config = dict(
    init='orth',
    lr=0.00421,
    schedule='wsd',
)
Each number is 128 + 32 x the weight over its row's rms, rounded and kept within 0 to 255. Layers, rows and columns count from 0. Numbers have three digits each. The size before them is the row's rms in percent of the matrix's.

# q: layer 4 attention query, 96x96, rms 0.114, rows 0-36, columns 0-95
# k: layer 4 attention key, 96x96, rms 0.102, rows 0-36, columns 0-95
# v: layer 4 attention value, 96x96, rms 0.109, rows 0-31, columns 0-95
# o: layer 4 attention output (transposed), 96x96, rms 0.267, rows 0-31, columns 0-95
q0 109:145148141137110092121094130114178189164144156102176156146119178113184080095107118078196135068140136117137103140127198135134152114139144149129132091105143175170136200163146167132143143100094137110131150143129065120149121222105133105182102133164160066107151118113102122148102129108151211116
k0 094:141153123115163148128174059150167127177111113157159230123091117111107118102136180126111121124165072138089144135105033096075137098171150090155108179123160132080154156143146126174073151128149145108154147084153154086086127110130115113117155176142097098167152139082134137188163119140147146098
q1 091:152077099084116162098113099142142157146159107136142142167108135098177086143123114038179143138118163143167148145148138089110106171092153111158194071126130223164182096154124156094125181146100144117115069100159086117122133144103127174146163090171153132099153097117174099163102153158109172132
k1 095:143107089200168103112177195120105129098146178111126105098138144171108147162160148144125104139154086138122147150100075150142114083100149138075121105134157068090063169108091079135130115176156120193156131153119182148104134132124115082132097148132160107143068177117088129185145141129175048133
q2 086:137143229101135014157109140169109056080133157129091084156159148160103131132162166198086114138113122116111115076127121181114132098108151150081129107150124102166059118121155101131105095098139146151134156149143147135145141138145121130123124122055117118174114137136088091054142126146118087123
k2 100:155104089163153149096119161123173180130128107164146125118048099126176142067141123090157099095098122167145136152125111104069145108148142151156204081107143149133134135184195087096145200124052158144112148141086088114163134120103167105106164107132130130100107107109204107136138166137077156133
q3 090:214083054068074174178148155099210085111131096168110149170160176103139119109122102146116145113172128091096102065169120082147207125139140123147155136143128167132146139172158161094128158148162158121103141123155139118122136169103151165144076141093128113148146119103092114128074122119101093142
k3 088:149195118124098098085100094155185140154160166140137136124169133095130132139111172129146140196168095128137118045099174172106124133091099101143170188120143119128189116124114180117127079101121069084169119108137127153108146148194137197111118165118100139162114144125175067113132136139090079083
q4 109:055106229169195191128095101113074136134151212130161134131138111157093167161143158107098086105101103163122148145136112120170074084161104122074069099130138086124135153094124089140123089140100144140115097079132158108111136100100107072134128118135148130112112192136089169122150137143155148128
k4 091:177125095058119144120101113130111199095197126126138122155111095071159127144122104112117105153139128122130175158095151135132076180122127109184112151114079176140210157106078120084160127104063173094079102090088120152094102108127128088144163092114115141161108134150142160174184109116062127125
q5 080:098140133140174226111127106117165134138156147080186183181093167102124124148096146122128122075096135152116105084091136061128192086093074171104081079090073129111131116160159147110137124099152078080127137134139079109133146154115156114089146167135179117148109124140162141157119159177158125076
k5 092:190163128123169150095157149173116175075142090120205087149111114123160088130164123135139159054160082162124148094142157111144135125055104093118174131111139111142197129163128167073114157202131153103145201142095140125123114091117139082104096117163093140155112140169110155160110083122120086120
q6 107:221090079096024058103197135160116131134137100123107140155097109147156093084128164140138131153197131146078143173129109126115120151141132118222146125102163091135125109135068152087135172140099186168108127117092085102107114139137105146135157098121154163135174144142137113103133117105137123156
k6 109:071074173144089115155150171121136110143111140160118199111078122145119193069119168106129134141131164089116136168146055128144106111114156126191114115168109145113106055127151147163146175095136165054111130078104195126073110119161080151121105132131138115133142116112186099106177181116109120128
q7 111:157139139086131066090177109172076102167177169162123145066122150124131182115111134093147176200090140089152118153128177153051077130145143120121081126102117113150106078115109114125103084144113122120122137059123080169104087146174141130147099112160181140128113158073126119159169135183164121147
k7 113:099145133153180167132105111145175157207122118146195169107106121099102116121091150070136155047075126116162101174192178094146159141141151136120129107089112116121186078117128122129135161132078071085111166086100064096117097124115117157120155146172147164134135143111201158101131103133153132102
q8 129:060127148188161161108155110127095083111135116155129117053136092178100196167170150193135121110164050123097113139109055177119134107125089142088091169136147090117079157089127113141113097153129078139153145157144171161130178134147084137102131132129080125162117169112105161109102123136117068105
k8 097:120145141054101125132084162147168141125121095113148117171110128090151101072092080104134157125082174124142102086153148101137148189135094092154148142183110146152191140178163183065132121076139125136071129106077140140162128147152216123095131117148133173144131076150126100120110101169089189146
q9 108:155150162104079091122106115144140192161141123144136129153088154090183094093078104057170108147110187145158138143168165125124149143148174116177160124085139169186195117193101176123178151086088132059130122097128068092142135171142121152162126103142153132096138104122141125161121139150150191127
k9 083:092126091132089127108127075139186085115105202112124131156201178102082120128152140167086168143116079116129091088121117104163093143140117112112100176146092112152128140132041166116097079136203133131101132123148195154155134135202139133089107136067097139162132128155081140176146132146146096125
q10 090:129118145160178088155101155134098005075125127125092092110137112165106174162150173162096123164137116145097138122132117129135133080105160219092075094107114104113063098122127080135134086173148082168151154121170157104116118113090112175148125139098127113147126148088166131065131106140089097147
k10 089:207141132155182110123091175123108249097082115106123098088101119142173127125142066108140102094102162126108150175116154138074091137143108154150138104099138124130142133097150064119159181101110096131060116130116117099118140132036133080129129092156166091100113115141126166137145119106095138166
q11 093:127119095091118107152141155126154089115129096185096124166164139104121124119082062103184172185156145106124116137088132153114142194136122138154109096133177186132083150124223107137101126143152113095123076155140109158153172156119159183130159133144111078140190076068147100143088131126119095197
k11 104:080127094128079073075187082141115121129183132136193179121123140091141132097182145174103133124138136157147092082103139153090124132106094062155120166153124132167166146147109184188141102138121147124158125134102130179057113125178140129067131112088105170167139138180111068137132142153088149079
q12 089:129155041086124173231100123052155073154111086104121134146188162097134140116098105091192096147124150148190141100134148107174141119145194121123103136143182135118095117132145137121141138123180111141112093183144133147187138121108149198110109164107121175094114118099124126144099154152117138144
k12 125:119198143140126078095128061161151122152184161165140146145156167098097148155151174137127117179088045116105134102105171130127108102116075129110129206122175123109130150085123195151116090080112136136166125156131127157152130136207147115054144127145098129148089158149079125163153121164127138081
q13 105:112131118082164115168101106079166083133129150124076104136163138154094124144136140191135109182131166192159100133130123109115125111157156123135143121192132139112084124115122106154097088073210124198106067192109171106126129130106127124087152073109139146091133109138128041075151140168123178158
k13 101:163155081129137117129146107092084101113116169122064121130139141145064142170121175128135080168097074107073169145159130174072133128174118147066107116158117042099101153074129096167106150124165122196110064148140125134165133139126124153179115124113157122127098127118102133163174086187171098142
q14 131:102150091116118172146184110129110081108117111185113114028119174155084118175143155205131123165171112103130100114148060166112088104077095151106147112132152110115095105104097142116118142128129150166127134067104150161066104095178112182160091176116084136128147141084123142130094186091127134142
k14 109:123155137162116158161146090109073088140129115138134147065111141119108174164089139155124154125160096069120138171148142105126139104114118135164111101187138107136153111116094160178174157136077116140159089088197118115094134214108056094186131137108139055104155132116084151066116131066147148091
q15 089:130096131122046080117141176129098122086097148168094127164121153112182091122150130149086101109149179155099168166112070138195198157123128106166133150120102145139134102130138131076119144104125182106085134085137198079122095149174118137178093147091145057152169112115098092123111112111119066131
k15 092:107062146147124099085135141093085129138129102114124115114147113155116152113165104112064100153170172079080132158145138163164106114059130053149095129188103162105155130153128100129108130109114189108116146052093146075043115071136086158101141129121115129116105101163113087101152083096086138084
q16 105:132122139165198139115069084095143128176153109161097102155143040139142096116145124116091146155092130175127156157101136104147140126179135078125086147135145127060136154154188098082047085152136126122115095080109180110140135126149131171116162121128162090202140136161151094100133081095078128093
k16 100:085112137093155125088061137114196180093122119132118147171143165130119055085202100158111117201087147133141161122122134166127071127105145087074116136130127174119095184130093125095072098142156104099104123152094095160160166101121141149098134066132172124139088155099180079115138084141114130140
q17 097:107090159096099089092097126130182134100101096171092153158130129176169095107117157144059166193148132064095107148115114111167129111131105088121174127167160187160170165145118176102076097119096207136128079101100155114085103132158157104135174105134113120123152098138103085096091132100096181159
k17 095:052084057123080142104117134107148150135121145102053128130156202109108109090131107136123085159180171105173138147085158137152077144092153098158096136132137101159103132117066131131141089126139176157053057112127168155139086164134137109136143081093128160170121095138097100077141125148157168144
q18 091:116108118103138173157149186096089155136119155115116109118116186129106189147146109100100072152116148093131159138183083158163124131140167099091109121090131102105134148107133142115176161154156148164123150117150100176124065122114081160159082148158245128106169126080116153196071079110133155138
k18 106:132143150116153126191172101112126113113164111180170112080102105146084132146108178110142137143154101152112064152097151139123122096088120128105084116113122137088199142124108129158156152157055173126198075080168100137072142148174105116097085164185105137087158118115111176175130072153072123119
q19 110:099187148214140101123051087108132141206128081143114099116184140102097161133115159126133132128083114063129158110160186122082126130107118093113089139180144116076133104094126139186122113129171066103170158173139126133189136134090112163093154119141096132117146117153110131056165118094114143129
k19 104:136124093180176116150076129109163117121111141138120076114077155168101174072138143161149143144121121184169152076118156124076130118125136168080138102109143099167059194141122097109085104173154095174147162179155154114143142102121147136154223132093149123126186157130094104123091144116182121175
q20 090:113074138141113142070107136089140190135122165155163134163120152148147137133131173082066199116129170125085139109134120101196117162128130124165092076116078137113192129117124133104126090153102162153101091112101159102096061134034108086138136111102135105125158149199096089116138170086090142123
k20 092:157127096083105092083100091060194151147184125147107101110118134116148138087138112138122100134152130108151122152092166104137068168091178112160109153142145141144164156126072147152188145120154173113160097084158152193079158030136103159124146095089152126111096134126136107140145221125109126131
q21 100:167134079077087111141183177159132122067133120069139119141088129173138070138147114200168066113124122153131124118143093154109161106110119173119180145106130057143106109152126132144126175071126120150129206181142067082116139141143173116118140119149097173161108107131161084131066108167155131131
k21 099:178148137128069089149157158159051130055053159062095143128122097127138137192117140151137137120175110053089138169126106162164182108098066148174107127144130101137120102139131161150163162095122139116062133145099184094145097145142108133113103173176110105101139106165121135159143092126136118096
q22 102:109084137070125074077151111117167112146156104124151126166122125158129159149142104117051166140129125084064125180096125104091147145140114093164106127104118141177159157141112163181102068121129110115151112091137097129076113170155120124104122092112064165155154120150112059137035200131103166104
k22 104:130142063100110121092042158103090108127140085106085142104097128079112131079159061105125134099082127100154152176096124074182127139057104117136142144096116165155140160131092145181132130182134152102105117106146155129074093180112114142126104078130121180180189137116071168118113167142149120114
q23 090:128095123136156176157138106140188172145166090085199159154096135164111103144108164109146184120071074100122103094125113128121136060122078135103072137071115094101111074116119155128082128157121104115135144147067045110182122106099137144130174113153121131180129128176121144078157128075153133090
k23 099:128148105128076163146152094155192156094120137137123137158147115097161121073139193185105150125118118110193070088140169121138064117101114129138147133063173089131145140156083159098152166182156131056111180143142162113181140089152126101080117087125153099136130205097142131126127145174149093155
q24 106:166150173127111120096103124184106225139096164170155135158097142148127107167123135085144148137167097139147068159072134114130113177134157176120095202111157120196205198158137151138173169154106154099110162122141122132166112152140128120091140167163165104128126169129098168151115143083163112134
k24 125:126118126107133124068147115139133168119124109180162124157076073090213153107115118103133129068149117187158044098081109113118128147219086135167169076133087146126113155155141152113140142097087143068148119142068099131122153102117186092110162133124085141126129107177146105148138152152160151161
q25 091:125130113108098112107178099128172129133103102155157130106057130145127147087130155119134183105125143119119080132096118082056113155057045156186122090097089158137139146156086172182163108160125133125153143098082106137046094124105129097118155080159142115109185120169146132121149212115152128118
k25 094:172111110172092141114093121147159158173204168100150103120104104071140174066115116141163118081131133134149106124117135015127109116098145124179120137133120134170148090167093156132148220180148127094136151124138152136120135167102087136112091078091110094114174092106114143126093169097179123149
q26 096:167133119133054065125128161112056111145072142168067084081138121133104119090122154127127111166134135128143131132187102113102062149074153136155179127145129133131144167133078103094183157121115172126155123057116168124105077115151057184133178135134164108068155093101122104117126147091118130147
k26 096:135130181188144142141104121101110144118142126133194072102090147131075141103120147128129121147159194179093139195148112134069119127157151127160143107115109147117127138058142118099115173052094112123136112088166158128029097117145068128096148147066103154105149060130135101123161100099125166148
q27 088:114089143163152184122086128075165158174144145132165092153138133179070148156138180124080137120123085110097130139179132099127104082132075136121070103108112095088171127119106128105057091170109131149119110071127114107139117105056078130138188085118150165150143155186096118053112137093125161119
k27 086:172172127110102125138060095105190191104189111145128133108123146082138160096139192137129125209124120112148101127118156120115052098074113106125069146089155103152164201124058145103141119128125117068132105092162155141109171084174131118105134143125143104162116174073106123160152159139114109137
q28 088:123152136113102068099160106130147107194196103173098058105134114094125166083147097113129169128130129076125144097102167094095148182096107045153109151116151172118107124130136131179118097176143088120186108103134158133108162150111121181099124086089062101146154097133106083081113135093074113115
k28 095:146069120111144155107094158057186076132098076101143136135106130147145135060150039138113145096075161131142165117137103096115109146160209142099152114123113154157090133131127108154072143195178081136147163161180143175127139159137155162137128115101125141132215155100150156106119133100130149111
q29 096:138140150168067102081067142149138230142100104174128128135109168125160098137122134104103071096130137114113162141193159134125122164122146120140193170141082164151214160146107162128193138147098147073146123133162138114132119150118099140101157113130145110118162112142161092116095154044086164098
k29 088:097104130140101141117121140101089135131150090136144100081075131166122147092169110149145108133168158196150125110053085097130105108106132148140129100137143172168144213101186144081129140179122177178136091131131117133144084094120153136109190186132078149122149072161066125112076159094177165140
q30 098:127083067096067178124145112075221125127098100132124164141093153155105109111151153170117127028189129117094112118127091100125165097081070144156143116112087143084180126152070183121120160130134128150165144120139144119094098125107127133098155130125126150142182086164144068129115137113152128075
k30 090:144149087151039103173122136105201120090124121071101094130130123093101101085112130186149106150134178142097138088123097125127122100121125109119104156120138121218172143159087172173137182175140174129156143095149217119099135177130113138116109117086090136108155098141146072154090159149117105099
q31 106:142121156124160108103101128152124172109172115177148155152128109113193087124145088090083144165087116057077106132091151157164139126170152088100120164101167152159166157102216144079123095157073190089130115116124101121107167099116149109123111156139127077134090139132111141125123116055075178177
k31 107:100084109050098141080136115131152119151144092132122214179147125095202131114122096118110171115128131136206117120041129127149104191120141107152099125153139183135143140151119133097107061121126158140115085128138069177144118076137193092130145129134186163158117130132115131085127122114121173081
v0 086:145163125119137106145093216121111146128091139175081125130109192135153125094109082065180144143122146143088077184118148116121091110180082172109129121080150133094108120145135134111090111122102132135073081105120118139106111111057109135142159158209129125110154123129128156134155090047134054171
o0 088:113130135111031166175114137122174140105134132134131130141143123108122111099118019097102146122133181085052075130125093120100104159125063165137136078108113084093138071084088150079134146149114164120108142082111148117080176148148091131170118182142114160126189136116094110135143149123100105147
v1 097:129097121116162150122099214116094117109181069067124116142110126134119133168141113130132093180111166141150175152154127150114121132129204145129115078110119151139146113147121100051167216082158102142093143160116096102149111087124133130200162065134167172130103114124111111114038121100121119139
o1 094:129113141084141190084130149087169139145164104091141197177158173088132163194157222132157110140103093146140128106151103155162151114104173146156099142091118118184102107132153155116145228059148115102155197149095112158163116120156169138107145118144122139130140138123121133121086134079103142145
v2 110:134087200141088086121173162165121118130090134151154131161139120165078186171114137109099103153119115110149125095090087160169153107126155067156145171112135135082103175119122148192146155129098118120164110108081132121104153140154065162176124147114096134132185121143096068141115082210093144061
o2 106:143119163197148095125121093176118069158095132107106156165134085138124161178222103133122198084098152182162130120092148087199138142166165147166073086149185129108065137124134149143087123145124088077158138122128105126116141124080106106121115089191125119147082125110144170120143125164138117134
v3 093:146188102103120050123101105074140116113142080130115128162120163097122162127131174151137146161116105117121103094159158104064106095100099134123052149110156094098138194174190153104069128103176095125152129137132138188179089089183153125114140140128108069161124097131117137085123122119180075083
o3 094:049140158119153075121180089179127102127151098117106108117101121065178135116123091141122065141163169064119114179121132155079122196106141111098101127104086137142118118112075156086162175109155153167117168096120148164146120157175075081171095140122092117162065125134137093080117141114100089129
v4 090:156051109117144150151144105111131155103012138120141116134143115135161087101143134167143173084104190097135132120078156118158150148112144082113136107178131076162122148111146099150126195170125151172117140136139116145124104121110144064136089082091214075126122125140139201136159128180109148143
o4 102:135144103149094177111146129041098135163089117108167130085114107112137130142083187141147034118132125149178163117114154078126138083138124119124130183147126163110188171149121092189132064125074117141099123116107140063136072125121148101146140067134125134139057139128117095170127136143196122101
v5 096:206111106116147116143122075149153138100061117066104106112107102125124142098141130174168133087085170085148174078125155085168137131105157103101119113102151119138133156184144118143184145159182104098150167131144142111129124090164162096143094099060181083156126177109100208154149125158086134087
o5 100:128122089116159110108160154067111080149090151138175139084136121103133095161092199138172023142137138123131124129134144096100166158145158099137100174138180154159166189151170096183151118109107133149103145128122125088145079112165147106135085101107077103175046098080127083148106136137102125147
v6 094:125113096118105138159120150083128075127193106070069134146117146087138145118148116158136152207095141070103141158092127154116128098123160198115107117130126106153092116129149177073131188128150174180125184096106139157118149097154157106086106142151194183134083134107112121102112152086181076181
o6 093:154149166099059103079193160097074190109206135113149144156131169065133142161093143098130087206115134136123108139116116120110151104138128151138110144110107116148112095128142083041107224085100145118119166119126150142179146149116134112123144140140126126102103121119068156163147113108126065162
v7 101:100108138151136115104165214119080142125180107170125108159120114092103140170115127069138115166141141191122133177156105189085112151160146178170137111161140135134147071116181062063079147097125189129131113135102126128162106092128128152184113153178091108131072094146158107085093106089115128147
o7 102:129166156120116183135066107122157142114183081116134132153130165129133206162158165125085169122134087122118096132115089155137130080085118155165142094117082117111089080158127187092147153168193089115172178142111155171124159155144117115126141159163131141121165140158091201074070123085169123085
v8 100:137197123148118124101122135129102141137137091147126123115105115106152128094113100101095096167133138117114054181112107113088109124122068191140158153052143060133125089108143117097116138100100154113075135121136140119128166149113163151042101173189097146084134084098141121114161122033173076160
o8 106:124135162109058126187113133125151141116128147133065108130149191110123096102113018117142207156139116089065113132134111160070141112110116139088147106130111129098124093091118163086097162133125124184104159099123139101158167125121111114098176209148141135101177109145107174159157125087104075146
v9 094:158097119138152117161151142144111148116081086092100122121113144096156145109124113126152114080123152127119112108105125125117126141110111149129106038056132101136077136122158066134181208076151075111078174124084111093090154111131133100145145114114161109080225096102128135119126086076215115122
o9 099:135121185087145196171123141056169097162134151080125150190146132052151126147098141119158090105150130136137143100149140154095145128134159064109116154148187168075159152080103085106106151138084127182097172099095099135170149116145135122101144117137094150164086093126095084164101082114086088089
v10 084:136093095110177142092112100118112110117046128136066137096112138120129114116113101148175057111121159193135115121129111118137110159131158159091064047141138132113092172133163086162131127128158069097124098115125151054106142104082120163186192112097146115088198146118177124171157143145144135139
o10 098:161088138083170178208119148112180104088083186130165103122129061095105083141105201099176107015163145108130145110133135145132175154130164093135123128081176138129125141123104117143201142146126136125113150115136120116137118126118147153134131161154126136171123135085136091124135111125033148132
v11 087:170191069103087165117096062093180131144130122117087124121159112116214090088169099158068123117110122114103091172165131098166174108139089101102113156077171125138148131073103149157126089101096161112070132148164116088098144106123148081105064116125125152094141138136117112117172116117119155192
o11 097:138162109117115095170146164106138174124051158130110106084103132158092111121073047100215171132116110135109101098129150135092081145126089159106174197124136148169137104099110091152120164107071112135123093138100110116131143162118108160085197119114112110102151136170165148202150124146166116182
v12 092:100129105169111124125097081170132121149080145164136082068139103136122102116151211131141175048152174089144172121152145098119149137135110098141141124164115134150121111163137126158074067168176141152179109140170156116130138120126117086168115142061154078151155153135126153072164144206149193135
o12 101:115157116119155123126141104120106115135110122147160087077098091152139142098076158112119088109187115153152166141124173081138101102142125100134130195198110165129173163182156118152126039161112128129158027149171146139138111149117105116163116119099114081160084122149148117059111151197181135117
v13 095:085087158147147162116137187173122125127229096083133103147141128102115153163137148131134138153150124083129177159162105168092147134127168119148123140112098148157150068132122131106099180107181133207169147145149115191148097193169111094189145122101105137152094114123124114072057151145147170114
o13 093:105157157101173132074134142143097132140191027092123180180108155157168167129142214142102112175087078185163157130130128131135099097113145108166105148159095111161132115167141121086114141101145098121180137161145111183153099106123174131134128100112115146104136100175157165067114122122182163099
v14 097:115136162186113155164149144113101119128073165155136109089126164154079121134112112114141125092112181163143168073089151086103069156135134178089078068165108112147125147169164111123088152160094138128136124110123182091145131129115108170115110113145193052149043136103141184150120176137106088175
o14 096:210101091106087141146125141102137117101128156201157124071148131069102100121131157124131059146207163057127123144109118104141197091105151121112128142171132126066111142148147167134156098157167167090111126098124174082138113098139147097178098163142177102184117167096098119096117122126103092101
v15 105:141207160147110101111140142140135110145237110140143103132114125124102169114122125153108133192109091111124118083159129173084107129110117149134154192086132108124145051130057158087106128091115138110166148118133113157147136140178137155019102146145093185135077138124162118103137155101129082133
o15 096:115144131134091042088143169187106148072204131123098141123152214146136118104167073186089171229116105093100101122131079165077155119086133116114157110134113120126113121080137174083111163118144136163107159150130148171135129124121130125119162136131123117091184114146108165134130144084096099130
v16 077:097108132099176135124095166193056160140127107104150102109103166163126120150083107063152076113116120173138133195125114124133143114128174153138108117133103146087126140192134082142176144134168076091120118195148141115135135134078141148245171092150128119123187130099153131159089143126156146097
o16 083:100067141088141182152119125102169039166132106084141156173154098146117104130117160126132145096098143130114187134168122146175122190135167134152100079087160101172143128137155161140137140096165162098153129110149102127104084087151162159154080186126124174121168092094162118063123143114069197139
v17 114:097132132131113112134069170123131103142140098153117093134125111148083177129109148102116148093167134090149139161223116124090090105154129167179129116101102150135095125152145154149037085201198106108160111102162192121127122112138088150205165127116105092131178133135137103049095149146134142123
o17 108:095143149056131109136142108165158099133153129168116110162113087139149141097181164097123115105175087164111118162118148101157118163122095097160084141196094150119132125203159145100111088137162126116202099149164104165139171145129090122171118176142101105170143154181143140027124137181097136170
v18 082:166106148121142165116114198100118117130060167180071112166138105164156075107153081136106147086146136209109103121108149134172159159182121077125141132113134127060105091097085104139149133105076146131071145138118131093106147110073121091137119054118144177070189129141124150137137099123126164159
o18 087:163161113147110193141122154068196139122082182109142135135124104176088139136146074125126168123099109163175095104121103121093081130143096149145182156140150158101149129084091097176122106126061128097086133136064116125081123138097116159128209069138142135093191184125130112166130115134175161105
v19 101:141183142123097065105137054153163136140166130110160144166124131096116141141128158162095120150147070097142161081126152142115164124084106088113137179143117157118129183158137145143194114103161075111162147158107112135112121148229138142111147127105065125183053142142087077126098108159116153068
o19 102:111106124164255024042131095178079109151120113119101133109134132120156170149156093149115135149102145113157133155149115140100096189117158123084094109121152142146119160114140110159117159099138128130113114138112123177128114107180106105091084077085110108126096093096169109115077126118107137129
v20 090:177125152167101128132120174127141134149130113177098153147134155163120128111131118048137161103179124103115096143168143140137134133165092147123146119073119149073162074101097119032134136189110205113084110117109107064124086082084079123153135112166179156092184116153114152113147100074134107157
o20 089:106184107124067179120083127090183192122108159152097130157157124118111150093152041142082162150167143144095098079112076113157114129177057160177161119168123118122110097099130154083082138122117143116130120159109173144117212176130088117136181121125102100115154175124100081129115137143139117143
v21 098:145128101147130162144102143124089138124044120157100106089097160130120096122088104063151107090115161136107139179125125085133111138138121172128111032099127116105094143123163109099078141169114152111100110079110142064144109103045115156151157133164213093108179109107140170122153101086140095181
o21 098:141104143092062213212108122076192146111114184185141129145143099069105101092107127100145102063202169080081106116097117115169158109173089138140121145141128115103133111132125164107124133157129143120131123103128168085144189142145094116147112208156143107165131148127108115126145131140089088132
v22 091:130120113108125110133123040090133086086081172156122131091127105139076116124103121125147086131083176147124139073100095105142119151116160134117085114183107125094126204184216120169166087133145088094149101102092163087138126100140138150138132133128090035150080170119116140146145165148081121105
o22 094:209118084123158106152110117137134077105066158173158091067126097088121099170123160123150108071170171089135126159131131099125176170120143157109089115095157148110095162181157142175206148147167137088120142103131167077113091130154121125133096157156133112192091127047121130120126113112082120119
v23 089:122064159132161164124164200152110173139096119171192136125109107134143112181131119064147148076202140134150110155124084199117172184137109109151153101150085155086184099157138063106148163149141190126143090139119122132152118115095103103200113151150111120133140128140143147145110116156085175091
o23 096:113134119151144208109041103069158121167098094137124125142160107182129182111136190136052140101132113169125150114181123113149096092136112160150122052155098119132136134166128144161103070146158074109151134149142165117103107115116136127143147093121104166094143144124104139056099119084182192086
v24 092:159040132119153154136117201110061142123100083057084121145100146136146105155130094118159093141099196153131171155100086157133158126148181145111102080106119143126137144133127061078198221113153134178085150147120118105127139083095142120186126103144174140102133128125105132137093123114132125120
o24 091:154121141093114232145145127038144114161115117077164189156144140093120147204105224094167106123106122162137137109152141124161150097136165146174101147088162123167099107137159111122133207073121119101124186135106115105170097121129183112120153128151131142123095123096102140148107109102135123154
v25 088:158141185159114133156116096118146106126095145168128102083148095165106139078161130139109170064120073178159107087117158117129131140139101101153175178109139096143076100078055150174118085130078090085134132121136134134108158144088074152106123073090165145094191162099159101113135110161061176138
o25 092:138127117154106096136139175132164127113136206131143118155164108219107095100153059165111132126150096151155128114130129134155112136141122090116150166183165179068169153111116122173115016186092154143113094135127085138066130120090115163146149097133125132147188169153138112181143136167126137098
v26 103:099067129110166170122127180131104152118155116123099141085136139139138130120119105116136139107149160184148132179148111155109110137164139143133193117114093113141158006106094078109128144106149185193106132144173106146133124113059115129161153103141146179096216117138189139113120158109179136179
o26 095:102173125093092240169097162097134137113180115097127140168118171187143117128120178104125152152095047160115146093162117147152135055134124093173152139129108121143146102131127122075115109124114122143131101184174108145126121153074174146141192130140150150085192149182092144115151121127146174109
v27 086:119175127144116103131060139188161086122171143177095147148138168139133123077141154140149199084168066156127164123176143138120143116166105088146147211120123166128086133099083141130050051123120154092151108124149139142102157123125128117142198118101129134136217165146115130095147117150151110114
o27 093:081185122150150084128166110147134141093181190151151112141137101186134163075130033115092130136114121145139097126118113126130070151135072104136142138139097115101147100103099096114145071160113139152137075162137120193065145156122091159139103114096103109119193120148144073096118153204163180122
v28 087:149079098089138177167121074147181113083145153104131121094134129138148081043162127148176199089162129095127099100148145122120143127153101087116141159129127116128190052112094147119134124127069093156128132123165085155090157166144132086140088083122226161126104158123166130137134132167093146159
o28 093:110160086153077106098113232097136167115147127103161141134170152166136117110055122134094083139116122150152163099131124107159123108133120121124164173154146109144207125099146058143141072130101154138106095116133141107084106118088217166151119068092073148129151140144099079171154143117162159117
v29 099:096058113090138205138104172105118106123130105148089101140132111129128117106127122114113136079162161098121184168140116108149156129189132194166125043100085157158119108165154085123135132187195153144102093114144143077120129096064138116200103128108171126137149161123117120080097161088135165168
o29 097:170168105045119190134107134068169156149104132148157124158123098135107158150096224074147111083150080178116117150168142116135120131148081128168108144154081136149156125199208087112113106105143114072175120165135131109175137145147136145142148153149119106153144153159107146075151102155138157167
v30 090:109126123140113155166155057148169121109092152086125108166182089143154080129170173169101172112147143081122165101132129104204172132124132111152124122195173159155114209105138144141097098139115138156154147129146165109129116147145117082160110137092195089148064122112065174099149125171127184148
o30 099:154167111159148100101181096094097170177092117152165109086092083093128167123074156131139085112127133151205144144072158105140091122146125143124144211155085152132166129177132083176139078166107112102146101115112139125147111110132133139121108075105137080140074128098174112148098160177215121121
v31 090:194157121103103086156127094123172085100085152145101109144128070137127174109138116171147146136085118115148151081113131091124139109181146126102087139148131149147076201164150183151139126140101088063198137105109187139088151128177095153108103121088157081184081165092103126127101085145110076107
o31 088:175125149126129021100168161133143088117114200164182139124145101106104132152141126103132047136144156109119090154107145088123140191109152147138087144114161146080125164128153085158160130144151127122103164084091126092131108097151105096153060116145089105194062139070115126150119160140080110154
q32 088:080086200160122148093062113126111134190123172150146160193185167146107148090099117138120175176114115115132164109127131122166102177158108118151135178169092159088120142165174198110096127101116101117144071101123169196118113124155201147121119186145112137098122122129100183136134130093155120142
k32 140:161143086098093162188118121072169084187124068157114167164180150101170107088067075105191161143117170138184108086114174090159155168147171144167166143123145172146130127164104179112118151116163101119146096162146120124169151122141149175106113143103128139078126071105146107150109151124125166155
q33 085:181167069080101156174164130119165137091098091105116189117118143096165106141128076066142102138110161147156109102127161101157157126132148112177138133047175180170128104122091125118148141149150192131116061160150103125141170087138116131149097097126151128140135077081153068132190165175097125111
k33 080:130128111125096106121077122109157159148149157158089160169121192130144043109096165110158076151073124116127087066104184099130068105123157139107100147084072110142108095110137183141169129038115104165094126104132135179124131144097167141117070166107116153124092173103125147141134147173106179116
q34 091:121131149183160098130136142185150131102153146104152075098116088169121142135162198172093135122125097151124182162185095155072119097110115158108137101200138116108112147095162082133099109144093124156110218102112143066118112151127086080131159096139086108155137211170121124089134084122148129089
k34 131:108108182163180106095163120152081148068145168119145109101092084176093162163179183134049079134126127117068148157127085149093112079121110146069083128110097077120145127064145109160114093154123151140145153101105138132082115125102081086149159109157132140170135179153093167102159115098136089142
q35 092:109140104121068132119109103062155114157118137148116165169144168077148127115075066043156106124137201136149069116077180075138127158126161166173105157079134165121135114161125184119163107108142152078119089162156117132124082091101169167076123128132176136086147097098121103134112138119149152170
k35 113:104145116092073167234088166078170110169137089142118151164150205089145087127065118121163137133144155092185144117111180120163142160137153119166136163135195149119114139177149161126174139096160104102151079145155129150158144154174134146124086138086142082084147090139148118135113167126106144104
q36 111:130093133159172135106125120142136114091138141147105087095105092182086192137199185214090103121155098129059165121151096145072103102092057123106112087189116087078089122104143084137107121179103125162091148117137141153096108132128074108124126118168082112176119152114146140138114081120106109105
k36 103:161152089076092175217113112070157097161119078135117171148170188113147119126048063114198151163133161120143099100124153120172162140143162158151123133131157140147084121151090149104143144142159131119171075149181130150132142134140152192116122146112156153116110057069147115156107132148133141156